Part of a small language model's weights.
Size: 2 heads of 64, MLP 640 tanh GELU, vocabulary 894, 4.16M parameters.
Architecture: rotary positions, no biases in attention or MLP, attention and MLP in parallel.
Each number is 50 + 12 x the weight over its row's rms, rounded and kept within 0 to 99. Layers, rows and columns count from 0. The size before them is the row's rms in percent of the matrix's.

# down: layer 8 MLP down (transposed), 640x160, rms 0.0981, rows 17-59, columns 80-159
# up: layer 8 MLP up, 640x160, rms 0.112, rows 18-59, columns 80-159
down17 095:55 49 46 46 55 62 62 43 46 54 19 33 54 59 76 39 53 44 56 62 63 27 49 47 58 24 52 29 46 49 55 50 48 55 46 50 50 27 42 61 62 42 53 50 42 46 62 34 61 50 35 58 53 53 45 56 52 38 35 30 69 44 47 62 54 43 46 37 47 59 41 85 43 59 48 47 44 33 58 75
up18 098:60 60 68 63 52 45 25 48 60 45 42 61 51 51 60 49 49 45 45 27 42 31 27 32 55 51 51 50 67 52 54 49 32 48 41 45 62 56 54 52 60 54 36 68 41 50 49 46 41 62 55 57 43 46 58 38 46 67 55 41 35 48 51 65 57 41 56 61 33 56 38 77 55 38 63 53 53 50 24 20
down18 097:47 18 52 26 44 24 61 72 47 66 56 21 54 59 43 37 29 34 33 49 36 50 64 52 60 57 53 64 47 51 54 50 57 57 43 46 53 47 62 50 35 66 47 50 48 53 59 40 50 33 45 37 53 52 60 44 38 43 75 67 63 47 68 44 52 33 52 63 46 48 59 40 46 64 79 57 60 37 53 68
up19 105:59 50 63 59 60 44 47 48 56 40 45 73 49 57 48 76 56 65 68 68 57 56 45 41 42 34 60 54 66 20 46 52 40 54 45 52 37 52 72 47 28 38 70 74 64 53 59 36 47 57 59 58 50 39 52 77 33 67 62 50 45 62 48 54 52 60 35 57 63 45 36 58 76 61 32 45 78 44 46 49
down19 097:51 48 47 29 60 61 54 62 57 50 69 45 57 53 24 54 67 54 55 62 48 42 55 78 72 29 60 32 42 53 60 39 63 58 51 52 55 51 63 19 53 55 42 27 50 44 45 57 31 35 36 36 49 39 68 47 67 53 67 67 43 55 51 50 35 57 64 43 49 60 53 40 40 49 58 53 49 44 47 33
up20 098:58 44 57 64 48 28 47 35 46 50 56 64 54 77 34 47 23 38 55 31 47 40 68 40 30 58 68 37 57 58 28 52 47 55 65 66 52 56 74 56 51 79 60 60 46 52 49 34 30 55 47 44 64 60 53 58 71 44 68 54 53 59 59 54 59 41 52 64 53 40 61 67 45 54 35 47 48 61 56 42
down20 099:38 46 51 44 59 59 47 44 52 59 30 27 54 29 61 64 60 75 47 62 31 59 42 55 72 23 65 47 45 43 39 67 50 53 52 36 44 34 30 41 35 39 47 44 55 40 47 46 55 48 57 59 40 55 66 39 45 44 51 24 65 38 30 30 47 50 69 39 66 50 52 65 72 36 39 41 53 51 28 57
up21 097:32 44 47 67 56 47 48 49 42 55 57 60 54 69 51 54 49 53 43 33 44 66 71 27 35 62 47 36 58 64 46 57 49 44 33 60 65 62 68 57 51 39 73 54 51 77 28 46 32 68 56 43 41 46 54 65 35 44 50 53 64 71 32 55 66 55 64 50 53 47 50 55 64 54 45 53 60 58 56 60
down21 094:61 81 58 40 67 62 44 31 48 22 53 35 49 44 63 76 49 76 61 48 40 62 24 54 43 63 63 30 31 32 53 50 53 53 44 57 50 52 55 27 57 51 49 48 44 44 35 55 44 41 43 46 69 25 50 49 19 42 37 41 61 40 39 48 55 59 85 47 61 50 55 49 47 52 32 41 59 54 49 61
up22 112:44 78 57 47 58 40 46 59 50 53 47 64 61 38 31 55 52 38 55 58 62 48 53 44 37 63 50 46 52 51 30 41 50 47 44 37 26 45 50 61 36 61 52 59 55 61 66 71 39 36 63 78 37 36 57 56 53 78 58 55 31 68 42 53 65 70 53 46 47 40 37 61 51 24 66 45 51 62 40 64
down22 118:52 48 59 51 43 50 58 49 40 40 52 46 27 57 40 48 47 21 82 58 63 55 43 33 55 42 54 70 54 50 52 46 24 36 27 38 69 60 47 39 55 54 54 34 35 44 61 58 34 66 56 56 39 52 51 47 42 39 26 63 42 64 36 62 68 50 50 44 44 77 48 52 55 60 52 57 41 64 33 46
up23 096:63 45 61 49 42 63 37 65 58 42 45 54 58 67 38 64 58 50 32 61 54 58 53 63 45 63 58 44 48 48 36 58 65 62 25 34 54 50 44 55 30 56 54 42 55 56 80 58 45 31 44 55 49 51 40 49 50 43 70 60 53 73 37 52 55 59 55 44 54 27 35 43 70 59 56 38 60 43 63 55
down23 096:36 64 60 71 24 47 88 41 49 56 53 55 47 24 56 53 55 40 50 50 66 44 46 57 52 41 50 42 56 52 44 44 59 61 48 55 46 44 39 46 48 36 46 46 33 45 48 36 49 28 66 66 36 45 61 46 40 74 45 58 65 45 35 49 68 59 51 76 50 61 43 37 63 43 78 37 57 33 49 48
up24 099:48 44 37 36 41 52 41 63 69 41 35 74 40 22 49 50 59 56 29 60 44 49 44 55 45 55 54 47 55 49 41 37 44 45 54 55 58 49 44 52 35 38 34 49 59 62 62 48 62 47 48 54 38 75 50 55 31 66 56 49 47 63 51 42 49 69 54 56 42 44 20 50 58 41 81 50 58 44 35 51
down24 096:47 58 62 61 44 30 57 74 33 50 47 46 44 64 37 63 57 44 70 52 59 46 70 27 48 60 53 64 46 43 36 46 39 51 54 47 36 52 75 65 56 55 64 52 54 37 38 49 49 43 71 65 45 62 45 49 53 55 31 37 54 39 44 67 55 52 51 42 58 64 71 58 50 77 55 59 15 35 54 34
up25 092:41 50 30 43 51 50 46 44 63 46 65 74 36 51 36 50 56 38 53 62 37 48 39 53 50 52 17 33 50 43 54 53 34 70 54 36 60 37 48 51 53 23 36 67 40 40 57 52 31 58 45 47 57 70 61 47 65 55 58 49 50 56 59 36 53 71 74 81 53 38 78 49 37 41 53 51 55 52 43 60
down25 091:62 30 72 39 47 52 60 59 61 33 41 31 66 60 32 61 70 53 58 42 52 44 56 44 52 38 55 50 25 68 35 60 67 65 39 52 59 30 49 48 59 60 63 35 54 51 50 29 53 32 45 54 77 38 35 45 24 51 60 34 52 50 39 51 37 26 48 36 38 46 73 46 42 51 62 54 47 51 60 37
up26 098:65 53 68 44 53 53 29 52 65 46 54 52 54 43 52 53 54 56 54 54 29 49 33 20 31 48 34 51 41 46 35 47 68 51 57 69 71 64 54 56 53 78 47 66 65 48 44 61 60 39 53 41 64 53 77 49 32 74 40 54 61 49 43 64 70 50 56 42 54 58 63 43 56 43 68 43 59 61 35 49
down26 094:29 37 46 22 71 55 69 40 58 49 51 51 57 56 30 38 42 54 52 55 51 41 43 44 67 51 24 34 55 60 47 28 40 75 28 38 40 69 49 63 46 53 50 45 62 47 58 29 47 70 51 57 58 49 60 52 32 29 41 47 34 37 63 56 41 39 75 69 47 48 36 54 45 55 44 62 51 56 43 52
up27 104:47 43 48 85 64 33 32 62 38 58 45 44 48 56 59 77 30 43 45 49 58 37 55 50 46 45 54 70 44 66 52 49 35 63 56 57 53 50 79 39 39 63 60 42 55 67 43 55 47 47 53 44 59 27 56 27 56 48 62 68 60 56 39 73 35 57 32 43 54 36 48 70 80 51 59 57 54 35 49 35
down27 104:51 45 47 44 43 72 61 62 61 61 26 70 52 56 46 33 61 40 36 52 39 52 67 49 48 66 52 20 52 55 38 89 86 52 54 53 40 55 47 49 59 32 40 44 61 49 40 43 59 44 38 54 60 52 30 75 51 37 64 47 45 28 74 33 34 52 55 52 58 32 66 41 58 57 43 48 48 24 63 49
up28 104:67 58 61 75 79 65 47 61 56 39 29 44 49 54 63 56 31 47 46 61 61 53 61 65 33 49 49 50 51 45 37 50 56 43 54 58 51 40 56 59 52 75 67 49 66 46 43 41 62 69 52 42 36 49 33 53 45 59 65 28 25 58 60 38 46 69 38 60 60 61 50 55 47 29 53 60 63 53 55 38
down28 104:58 58 42 42 46 65 63 40 62 50 41 61 49 55 65 58 56 39 48 32 30 62 48 43 48 51 36 59 54 62 53 36 46 66 63 57 38 76 64 47 28 56 67 30 19 53 68 37 57 39 68 37 64 43 60 67 42 56 49 47 67 34 59 42 56 57 46 29 51 55 40 54 55 51 46 57 48 44 24 51
up29 102:59 71 36 36 53 66 50 36 64 55 49 72 47 43 56 58 52 44 44 36 54 58 53 50 42 56 55 57 72 51 85 55 45 45 47 66 45 46 77 58 43 37 45 76 53 50 55 57 36 33 49 62 48 46 60 38 54 62 62 63 54 47 28 62 50 52 27 61 59 42 55 60 40 40 37 54 54 55 64 38
down29 102:47 41 37 78 51 42 30 75 58 42 48 47 48 47 49 31 26 55 40 35 66 48 54 58 65 54 27 51 52 61 43 75 42 40 51 60 50 55 63 64 55 63 49 49 48 58 60 53 62 61 37 40 31 57 28 54 70 44 71 46 46 44 43 47 71 63 30 46 56 35 82 37 47 60 71 37 54 39 35 37
up30 098:37 54 36 66 57 63 50 79 59 50 64 49 59 46 33 65 40 36 48 72 25 50 66 58 51 55 46 40 44 65 70 49 59 54 27 45 51 61 77 44 63 52 37 83 59 44 52 47 65 34 41 50 47 46 59 50 51 41 75 75 40 50 44 59 51 41 36 39 52 36 53 60 61 62 19 37 50 50 44 38
down30 096:53 45 56 38 45 48 38 60 60 50 47 69 36 59 58 35 43 68 39 44 66 41 52 40 59 56 57 51 46 68 50 50 22 47 52 52 67 68 18 59 61 48 51 40 58 38 59 51 39 51 41 56 75 34 39 51 50 42 45 39 58 35 58 64 47 37 45 71 44 63 23 38 60 58 56 38 72 53 54 65
up31 111:51 73 59 50 41 42 56 53 62 39 57 44 65 48 51 77 40 59 59 40 49 65 24 21 54 54 62 32 43 51 48 52 32 72 55 51 36 51 57 34 46 62 41 66 44 49 59 67 52 48 26 59 57 55 47 50 69 56 50 66 39 62 39 72 58 41 44 63 39 47 44 59 62 33 42 37 70 55 32 46
down31 120:55 48 58 36 30 58 36 38 43 36 44 49 57 66 39 35 53 61 53 63 55 50 71 61 59 65 42 49 44 51 56 53 51 58 48 33 57 55 53 55 41 53 49 57 51 52 60 28 38 39 53 67 44 56 54 60 48 54 50 59 46 63 69 57 47 55 41 46 59 43 62 60 61 66 28 74 55 41 56 27
up32 096:54 39 49 48 35 43 48 46 38 59 55 57 63 57 42 19 40 58 58 40 56 32 56 53 55 38 38 63 54 56 48 47 49 58 55 56 34 46 55 35 47 36 56 48 53 67 55 51 60 31 30 36 17 39 52 72 55 49 68 55 49 59 37 35 60 50 41 80 40 42 60 63 52 41 35 25 57 61 29 80
down32 096:47 52 36 56 55 40 52 68 47 42 28 30 56 39 56 44 49 45 50 43 77 54 41 59 54 67 61 20 26 41 52 48 56 43 64 46 43 59 54 67 42 51 42 46 48 50 38 65 53 54 42 39 70 56 44 54 33 67 75 50 63 44 50 65 42 62 53 55 31 54 58 58 30 69 34 50 51 51 54 41
up33 106:50 51 85 47 50 36 44 45 44 50 38 65 63 39 59 50 41 60 57 55 52 41 66 59 33 45 58 59 41 24 61 41 35 45 43 54 67 72 41 66 52 42 71 55 67 41 35 50 48 49 60 37 40 84 35 58 53 65 44 56 34 80 49 61 58 52 36 72 46 30 48 60 41 53 54 69 49 74 41 40
down33 109:63 42 49 48 64 61 51 53 57 62 50 41 55 33 45 52 52 44 45 34 41 50 30 46 58 58 59 31 55 61 48 43 47 51 71 52 55 60 38 29 80 70 36 51 45 50 42 73 48 41 67 63 75 36 40 55 40 39 57 39 44 55 67 50 43 17 37 67 36 47 60 55 59 30 46 15 48 48 61 45
up34 099:51 56 56 69 66 37 42 34 49 56 44 50 77 64 58 40 52 75 63 39 46 47 38 40 31 53 13 72 72 53 65 36 56 51 37 52 50 46 61 45 52 52 49 50 49 37 49 58 51 58 51 52 54 59 55 65 43 48 43 31 56 48 58 72 42 52 54 59 47 37 57 41 54 48 75 46 44 67 32 34
down34 099:50 29 47 35 57 60 53 58 58 41 73 63 59 57 49 49 51 34 68 56 88 48 47 50 55 53 60 64 44 46 37 47 66 65 38 42 30 51 24 48 34 49 54 53 47 59 78 45 64 61 32 40 45 34 67 44 48 44 49 75 54 59 53 29 45 61 49 26 69 54 42 58 35 42 51 74 39 50 43 59
up35 107:62 48 78 52 40 54 51 55 46 52 84 57 50 53 36 40 58 58 54 52 47 51 79 60 50 57 50 53 61 30 38 33 43 36 69 70 39 58 41 58 50 44 48 41 40 41 46 47 47 47 56 49 35 57 58 53 54 60 54 60 37 71 43 51 46 73 46 54 69 30 52 34 42 33 53 51 57 47 45 38
down35 108:61 42 53 48 64 60 31 40 65 49 49 62 63 42 37 52 51 49 56 60 57 79 49 42 56 34 45 57 58 58 68 43 40 52 62 37 56 40 49 45 62 51 62 28 57 55 38 60 29 52 48 62 72 41 50 51 43 54 41 56 45 56 58 33 57 29 58 48 34 37 69 68 56 58 58 40 47 69 25 39
up36 096:38 50 53 53 21 48 55 40 53 38 37 48 42 49 45 47 63 27 49 50 58 39 61 50 49 45 34 42 43 48 59 43 42 40 39 73 59 62 74 40 54 36 31 65 26 63 42 68 48 45 59 59 56 48 47 54 42 59 58 56 49 58 47 60 52 64 32 58 59 52 50 57 65 50 48 72 42 30 66 39
down36 101:54 18 44 62 58 31 39 36 68 55 54 62 62 46 59 59 56 56 71 46 59 53 57 54 61 43 45 47 31 38 32 41 62 55 59 39 45 49 62 56 42 46 41 53 50 57 59 44 42 47 55 63 73 26 53 49 60 24 57 73 40 39 49 64 52 34 50 48 46 65 59 59 67 52 56 40 42 51 63 65
up37 090:52 53 67 67 51 44 40 39 49 46 46 72 55 61 40 61 57 47 35 39 68 42 60 60 40 32 48 72 35 51 56 58 54 35 35 32 57 66 46 34 46 41 54 42 67 40 70 60 51 56 40 54 44 54 48 52 56 35 52 62 53 47 44 40 44 43 48 62 72 27 47 51 53 43 61 52 27 48 40 38
down37 092:41 41 55 28 51 72 36 63 60 43 47 43 46 43 60 31 46 66 42 55 60 41 38 54 62 43 47 48 39 45 67 16 29 52 46 54 64 40 55 43 65 52 37 65 48 54 62 69 51 44 60 58 48 41 56 42 41 42 57 72 60 65 56 63 58 57 45 21 42 45 37 65 42 50 36 47 46 36 31 84
up38 095:53 53 63 70 49 39 53 55 54 17 77 42 48 46 62 88 59 44 48 42 58 49 28 44 39 52 61 55 54 62 45 45 53 49 40 53 42 47 70 36 41 48 30 57 52 49 31 61 55 56 51 46 37 58 37 61 51 56 53 65 55 50 57 42 62 57 56 71 34 42 51 70 65 56 43 34 50 42 40 59
down38 097:67 39 46 49 51 59 34 60 42 53 49 30 44 39 52 53 56 58 58 53 35 35 35 61 51 56 60 53 48 38 63 32 25 56 46 47 55 46 37 52 68 62 62 50 45 46 50 32 25 66 58 39 25 61 66 70 57 30 48 68 71 51 32 47 62 67 51 31 22 74 56 71 53 37 43 66 47 46 71 51
up39 097:56 58 53 58 56 62 23 46 49 28 29 46 41 38 37 43 30 39 59 49 56 49 60 42 50 44 24 63 55 50 38 52 63 46 60 59 52 30 49 56 49 64 56 64 51 50 36 65 51 44 38 55 48 44 44 50 54 52 59 55 36 53 09 48 46 63 51 59 42 58 45 73 41 56 61 51 38 42 32 32
down39 088:42 43 34 36 44 32 70 62 61 52 58 42 56 55 37 75 52 63 64 27 54 38 62 46 51 69 54 55 37 58 54 45 49 54 32 62 40 50 62 60 66 60 16 16 53 54 59 35 55 40 59 48 40 35 54 57 58 70 60 48 57 49 70 47 44 71 40 69 16 59 60 59 46 56 61 70 48 42 45 43
up40 097:40 43 65 55 80 60 35 55 58 51 83 41 42 52 47 55 47 53 35 59 37 46 71 50 50 50 33 73 50 61 43 44 70 62 56 65 33 42 63 34 45 81 51 67 58 43 36 62 76 50 64 55 46 51 50 42 53 45 65 51 65 52 52 41 40 28 38 58 33 64 49 35 70 31 52 38 57 42 43 41
down40 096:32 38 38 46 26 56 51 52 45 48 41 38 63 55 56 54 54 54 57 68 76 75 23 50 62 48 48 58 72 49 41 65 40 47 56 43 61 44 43 49 51 37 55 60 35 54 55 24 51 56 41 47 50 46 54 59 50 41 38 35 55 15 49 58 58 80 57 41 45 40 62 60 49 58 53 56 46 47 38 55
up41 098:55 68 49 57 67 42 47 38 43 36 70 64 58 54 42 51 18 55 46 36 32 44 45 45 43 49 85 61 47 51 41 47 39 52 56 63 45 58 73 36 33 64 54 45 62 43 38 58 43 53 49 43 47 35 65 57 55 57 59 65 33 61 41 38 45 50 56 48 55 51 67 68 64 58 48 56 62 38 49 49
down41 099:43 47 52 44 45 67 34 41 56 51 32 42 52 52 47 43 79 39 47 64 42 64 47 59 58 69 41 52 39 59 60 76 51 58 55 35 57 17 50 31 62 29 41 44 53 22 75 39 62 54 62 40 64 59 34 37 52 48 35 49 45 41 76 46 41 58 48 42 55 51 54 54 50 86 55 57 62 50 50 62
up42 100:72 52 46 59 63 81 39 40 62 48 45 53 63 74 23 56 59 33 51 50 49 47 55 40 44 44 28 74 46 42 73 59 45 75 46 58 51 48 61 67 36 32 54 55 54 38 49 53 42 62 54 62 59 70 54 44 40 47 69 48 47 72 41 47 32 47 33 63 35 45 38 69 57 52 46 28 51 47 56 32
down42 101:45 51 55 51 27 50 66 50 25 69 41 59 30 38 63 75 48 48 35 33 71 55 49 40 44 43 68 28 53 49 64 49 56 26 44 52 56 46 37 60 58 69 40 51 60 65 55 55 52 56 28 36 54 24 48 55 54 53 49 44 62 59 50 46 71 44 43 48 62 50 55 51 44 39 36 59 41 48 36 67
up43 104:59 35 38 44 52 38 44 69 58 56 64 65 44 55 57 37 59 45 37 62 34 47 57 50 39 62 56 53 65 62 43 29 59 48 39 22 66 50 56 58 30 56 67 41 70 63 43 63 74 69 41 50 78 41 75 66 49 57 49 58 51 74 41 72 59 45 43 56 55 36 32 37 44 55 61 42 46 54 65 31
down43 105:12 46 79 47 51 33 48 43 47 50 45 52 60 38 43 58 64 61 44 61 41 65 38 54 58 51 39 73 55 50 45 37 55 71 49 52 54 64 42 54 55 27 63 46 61 75 47 27 48 63 62 61 50 44 68 60 55 36 25 51 45 44 50 42 65 45 35 72 61 52 49 47 37 60 51 84 68 45 56 38
up44 106:54 53 53 41 43 60 51 41 52 39 55 53 42 45 52 60 48 56 67 55 36 63 65 36 43 36 33 65 46 34 61 43 75 36 54 45 59 48 45 43 38 39 46 49 48 46 49 59 62 52 44 47 58 54 56 56 35 59 67 26 39 52 38 59 56 49 41 67 56 56 41 43 50 63 34 46 52 48 43 53
down44 100:35 51 67 42 46 52 52 51 43 34 63 51 49 31 50 37 48 41 51 71 41 54 49 44 52 53 63 50 43 44 48 48 73 47 64 41 75 45 56 67 40 54 47 45 42 41 57 46 65 44 59 31 32 22 29 68 57 36 52 61 51 60 38 56 35 66 53 52 34 29 50 68 76 51 54 70 67 52 40 35
up45 098:56 56 56 38 38 30 52 84 56 46 52 69 45 44 66 55 38 58 37 55 59 50 57 29 51 46 44 47 43 57 50 42 71 56 49 34 59 41 38 46 25 43 65 70 48 89 58 64 65 43 27 41 32 38 61 56 43 69 61 59 36 66 47 43 69 41 53 83 45 35 28 43 68 63 67 55 45 53 47 55
down45 099:49 22 58 54 76 32 49 47 39 51 71 65 42 29 57 45 49 68 53 52 55 35 36 46 55 36 57 71 41 45 39 32 24 30 51 50 43 52 61 34 50 67 58 46 32 60 53 65 51 57 63 64 62 60 52 31 60 45 50 44 63 66 50 52 59 52 47 79 35 57 45 57 52 47 65 48 40 34 27 48
up46 108:56 47 68 52 62 42 59 42 57 54 32 59 49 49 51 43 29 34 53 58 42 51 51 37 50 44 66 59 74 45 31 29 62 44 68 45 50 51 50 67 57 59 45 51 65 42 30 45 37 69 49 50 54 62 35 60 49 38 73 72 46 75 34 70 62 70 56 61 66 32 52 55 58 41 31 49 52 40 50 48
down46 117:66 47 37 35 46 59 31 56 47 48 38 52 53 58 35 45 54 33 41 28 57 50 51 34 42 46 34 44 28 61 49 35 48 14 57 55 61 45 54 39 74 45 57 40 63 75 27 58 51 51 43 49 73 69 59 48 52 50 56 57 52 57 48 56 55 41 19 50 57 58 58 45 48 32 55 61 50 61 59 55
up47 112:36 54 72 55 64 47 44 57 54 63 62 58 56 40 49 40 37 55 60 47 50 46 69 34 60 64 50 57 51 40 54 37 59 40 53 53 63 70 44 64 71 57 55 60 38 51 65 57 56 53 48 39 49 31 36 52 59 45 54 57 24 61 34 66 59 42 54 55 52 63 62 42 66 67 55 49 71 53 30 42
down47 114:44 46 58 58 55 65 37 38 47 34 57 40 65 49 39 30 32 46 58 49 43 45 51 50 48 47 43 41 56 45 57 46 55 71 47 62 42 58 46 55 59 65 35 34 59 35 53 34 48 44 24 54 23 45 55 44 67 77 48 38 27 54 28 69 50 72 70 47 63 50 58 60 62 46 43 39 60 64 54 51
up48 094:46 54 53 37 55 55 47 27 56 40 59 40 40 54 40 56 26 42 54 72 60 52 72 65 51 64 34 39 52 40 38 35 61 33 60 63 42 55 45 59 39 47 50 59 43 37 44 55 35 44 54 63 63 48 41 57 57 50 51 58 34 61 64 65 53 67 52 64 62 31 72 42 39 52 51 45 55 38 64 18
down48 089:60 50 45 48 77 24 39 48 41 64 56 49 55 34 47 55 50 62 46 36 44 63 29 39 44 60 25 45 48 56 64 27 40 60 43 60 52 56 72 54 48 41 46 51 51 60 60 58 43 55 49 41 51 63 61 52 34 67 44 51 37 53 54 38 48 44 53 30 47 43 55 65 43 61 36 43 49 53 50 88
up49 094:56 68 63 47 42 40 47 40 64 55 45 56 62 42 42 75 48 76 41 72 28 48 51 50 54 34 45 45 43 42 42 42 53 54 59 50 58 63 34 37 62 45 56 51 53 67 46 46 43 41 48 63 49 56 47 52 31 50 51 31 30 52 64 38 68 60 53 64 61 35 21 45 66 42 71 50 55 47 53 57
down49 082:60 60 64 44 58 57 46 46 49 69 44 50 47 46 48 45 58 54 41 43 27 44 54 66 58 37 44 41 50 63 48 51 52 48 28 57 64 33 48 42 51 37 47 54 57 40 40 62 46 48 56 44 59 51 64 57 61 53 48 52 57 42 49 41 37 69 51 57 36 46 71 48 63 43 62 36 46 54 52 29
up50 089:52 55 54 59 50 54 46 48 50 57 46 47 69 20 52 54 53 45 77 38 45 68 64 35 49 62 37 39 66 23 47 54 60 40 12 31 54 53 47 51 53 65 50 42 45 52 62 57 54 40 43 69 44 51 39 35 59 37 68 48 49 50 18 45 42 66 69 62 24 47 23 55 58 56 51 58 48 53 33 66
down50 089:58 50 54 39 47 44 38 60 45 56 53 58 51 68 62 52 24 42 18 47 32 22 42 57 51 40 62 59 68 53 33 45 56 44 56 70 43 35 43 63 43 55 53 55 42 43 33 51 72 43 39 52 63 44 65 58 52 46 36 56 50 50 67 62 33 52 35 30 47 73 70 41 51 49 65 46 72 37 51 30
up51 110:45 53 66 61 70 48 56 67 40 65 49 51 58 61 24 69 34 55 45 38 39 44 53 55 62 47 43 59 50 29 63 52 42 51 50 70 60 59 45 77 42 44 46 76 64 41 46 77 58 43 70 40 49 49 59 59 41 38 58 62 38 58 59 50 66 40 57 63 26 36 43 64 55 40 28 44 28 48 67 40
down51 112:42 43 64 41 44 52 23 37 68 49 44 79 37 20 52 38 43 66 67 50 63 45 58 25 59 43 43 52 56 48 54 53 54 69 44 50 57 42 38 33 72 56 55 72 50 39 56 40 54 62 42 59 38 42 40 50 56 52 48 61 57 26 63 38 64 48 61 48 69 59 61 69 51 56 71 48 66 48 49 35
up52 099:54 56 42 61 73 64 49 56 51 47 45 42 53 30 48 43 35 56 42 45 67 49 52 59 65 48 48 48 36 50 54 57 44 59 49 54 59 64 56 47 60 62 51 45 92 50 40 67 70 58 47 51 46 53 43 65 39 60 63 52 28 79 63 74 43 63 68 47 56 22 33 46 43 38 54 71 33 37 48 37
down52 093:27 48 63 67 60 56 71 37 47 52 60 80 54 50 56 56 29 53 67 69 48 46 48 43 44 39 61 47 41 63 41 44 67 49 62 54 50 38 49 45 36 45 43 57 59 53 55 53 58 62 47 47 41 44 51 34 40 69 60 42 49 70 71 25 47 46 55 45 52 77 47 45 68 44 64 22 45 38 45 78
up53 093:46 52 68 59 49 41 38 41 38 55 71 68 55 56 56 35 66 47 33 28 29 41 48 40 68 60 51 33 61 51 65 55 71 50 41 53 46 56 57 43 53 50 41 65 46 47 73 55 45 49 42 68 52 49 69 42 43 52 37 45 33 47 22 60 58 71 61 52 44 60 43 63 47 53 43 58 49 31 52 62
down53 098:37 55 39 59 42 39 73 56 67 45 27 35 57 64 50 61 37 58 72 65 60 34 50 58 41 48 59 44 57 49 52 40 37 32 64 47 61 51 56 61 50 56 77 36 43 58 31 50 67 29 50 29 45 46 35 54 63 54 45 58 55 63 63 38 45 27 51 52 58 33 43 28 49 40 69 57 56 64 52 59
up54 095:42 53 33 68 58 37 52 41 59 54 51 49 61 48 33 57 47 50 31 52 44 51 57 50 66 75 61 30 69 41 60 53 53 45 59 45 53 37 57 38 54 54 53 54 70 38 78 46 48 39 52 46 40 48 30 30 17 54 55 48 25 47 33 57 55 60 53 74 51 55 65 50 70 32 52 55 53 43 36 42
down54 100:44 52 39 34 24 48 67 51 52 31 38 37 34 71 40 41 47 65 56 61 49 24 49 67 53 46 37 77 57 67 77 17 32 57 49 42 47 50 45 63 50 53 61 24 48 49 34 68 43 74 55 37 58 44 38 81 56 54 56 55 45 47 65 51 63 37 30 54 66 41 56 60 48 65 49 39 54 46 48 40
up55 099:35 75 56 57 38 36 50 65 49 47 46 53 58 23 55 58 25 50 35 71 55 76 53 57 52 50 57 45 56 40 43 38 71 38 50 34 39 68 51 47 42 49 50 44 46 52 39 63 58 54 42 52 29 67 48 40 39 77 57 27 37 69 57 67 52 38 44 59 47 37 55 41 72 42 53 42 49 49 53 59
down55 098:49 34 57 73 53 29 57 59 53 70 28 43 58 35 47 40 46 53 45 49 49 43 47 38 57 71 50 46 33 48 49 81 42 54 61 68 78 64 54 38 45 53 29 41 45 33 72 40 40 42 70 52 44 70 59 71 57 39 32 27 43 60 70 42 50 61 53 52 43 38 48 59 51 55 52 42 45 51 41 47
up56 093:68 52 71 76 60 31 37 57 46 51 42 50 38 70 49 78 54 52 48 37 37 46 35 35 58 44 44 73 67 45 50 47 49 61 54 63 44 42 50 50 71 20 33 35 60 54 46 39 62 45 60 57 47 51 77 49 47 43 77 57 43 54 42 31 56 44 52 52 52 56 42 48 50 60 72 37 22 33 47 45
down56 084:42 44 40 47 31 51 44 76 52 55 56 52 45 34 46 21 32 35 57 49 40 58 63 47 68 58 31 74 37 48 54 59 42 35 39 39 54 52 72 55 49 42 52 47 51 51 50 51 42 53 47 42 74 51 61 44 40 46 40 64 54 58 61 43 54 76 45 54 46 58 54 80 36 42 41 51 33 53 75 54
up57 100:33 52 49 70 50 53 56 59 62 31 53 47 40 36 65 83 48 47 49 40 60 67 50 49 41 47 53 45 62 51 39 34 47 39 37 52 81 48 59 55 23 53 46 66 69 47 73 49 28 35 21 55 47 30 59 42 41 48 51 50 42 47 52 53 43 52 77 60 55 63 58 51 69 42 51 43 50 55 41 45
down57 099:39 40 60 52 51 34 57 61 38 33 31 50 65 69 61 38 59 34 60 51 47 62 54 51 54 59 58 33 64 54 52 57 58 57 39 62 46 51 41 42 46 48 29 55 42 48 32 57 36 66 59 69 38 35 61 34 46 60 43 39 32 70 53 57 30 84 47 56 69 38 62 65 46 49 31 31 44 39 54 49
up58 099:44 63 63 65 61 61 36 41 42 39 51 42 58 54 63 51 31 38 45 57 59 65 54 35 28 42 66 63 54 59 65 43 80 52 39 45 37 52 72 34 73 71 39 52 59 50 42 53 42 36 45 67 64 42 65 37 50 40 44 52 59 55 55 71 47 42 57 51 46 36 50 57 67 48 52 41 51 60 52 55
down58 094:52 61 51 58 52 32 42 71 53 67 67 55 53 44 57 23 70 60 33 50 23 61 52 60 45 38 44 47 47 23 51 23 41 49 60 60 62 56 44 56 44 43 63 64 29 66 54 30 51 41 48 53 54 43 44 62 53 39 59 47 49 56 48 22 51 61 55 55 49 54 30 59 30 43 65 44 65 64 50 58
up59 101:48 51 49 59 63 53 37 44 61 54 70 30 66 47 38 49 55 43 63 64 33 31 39 34 53 39 40 50 42 43 61 53 46 44 45 54 56 55 71 63 41 62 63 35 49 26 69 47 39 47 63 72 48 70 53 56 72 43 75 34 53 69 61 45 32 43 48 71 45 23 46 58 55 50 40 47 68 43 63 37
down59 103:50 45 61 49 39 55 57 52 53 54 49 49 54 38 53 56 57 46 44 64 56 50 49 45 60 49 60 71 46 45 54 82 73 59 68 37 50 23 19 41 57 34 33 66 63 32 62 47 39 52 54 56 61 46 40 60 36 65 55 37 53 55 53 36 45 14 62 33 19 78 30 37 57 61 63 32 47 51 55 67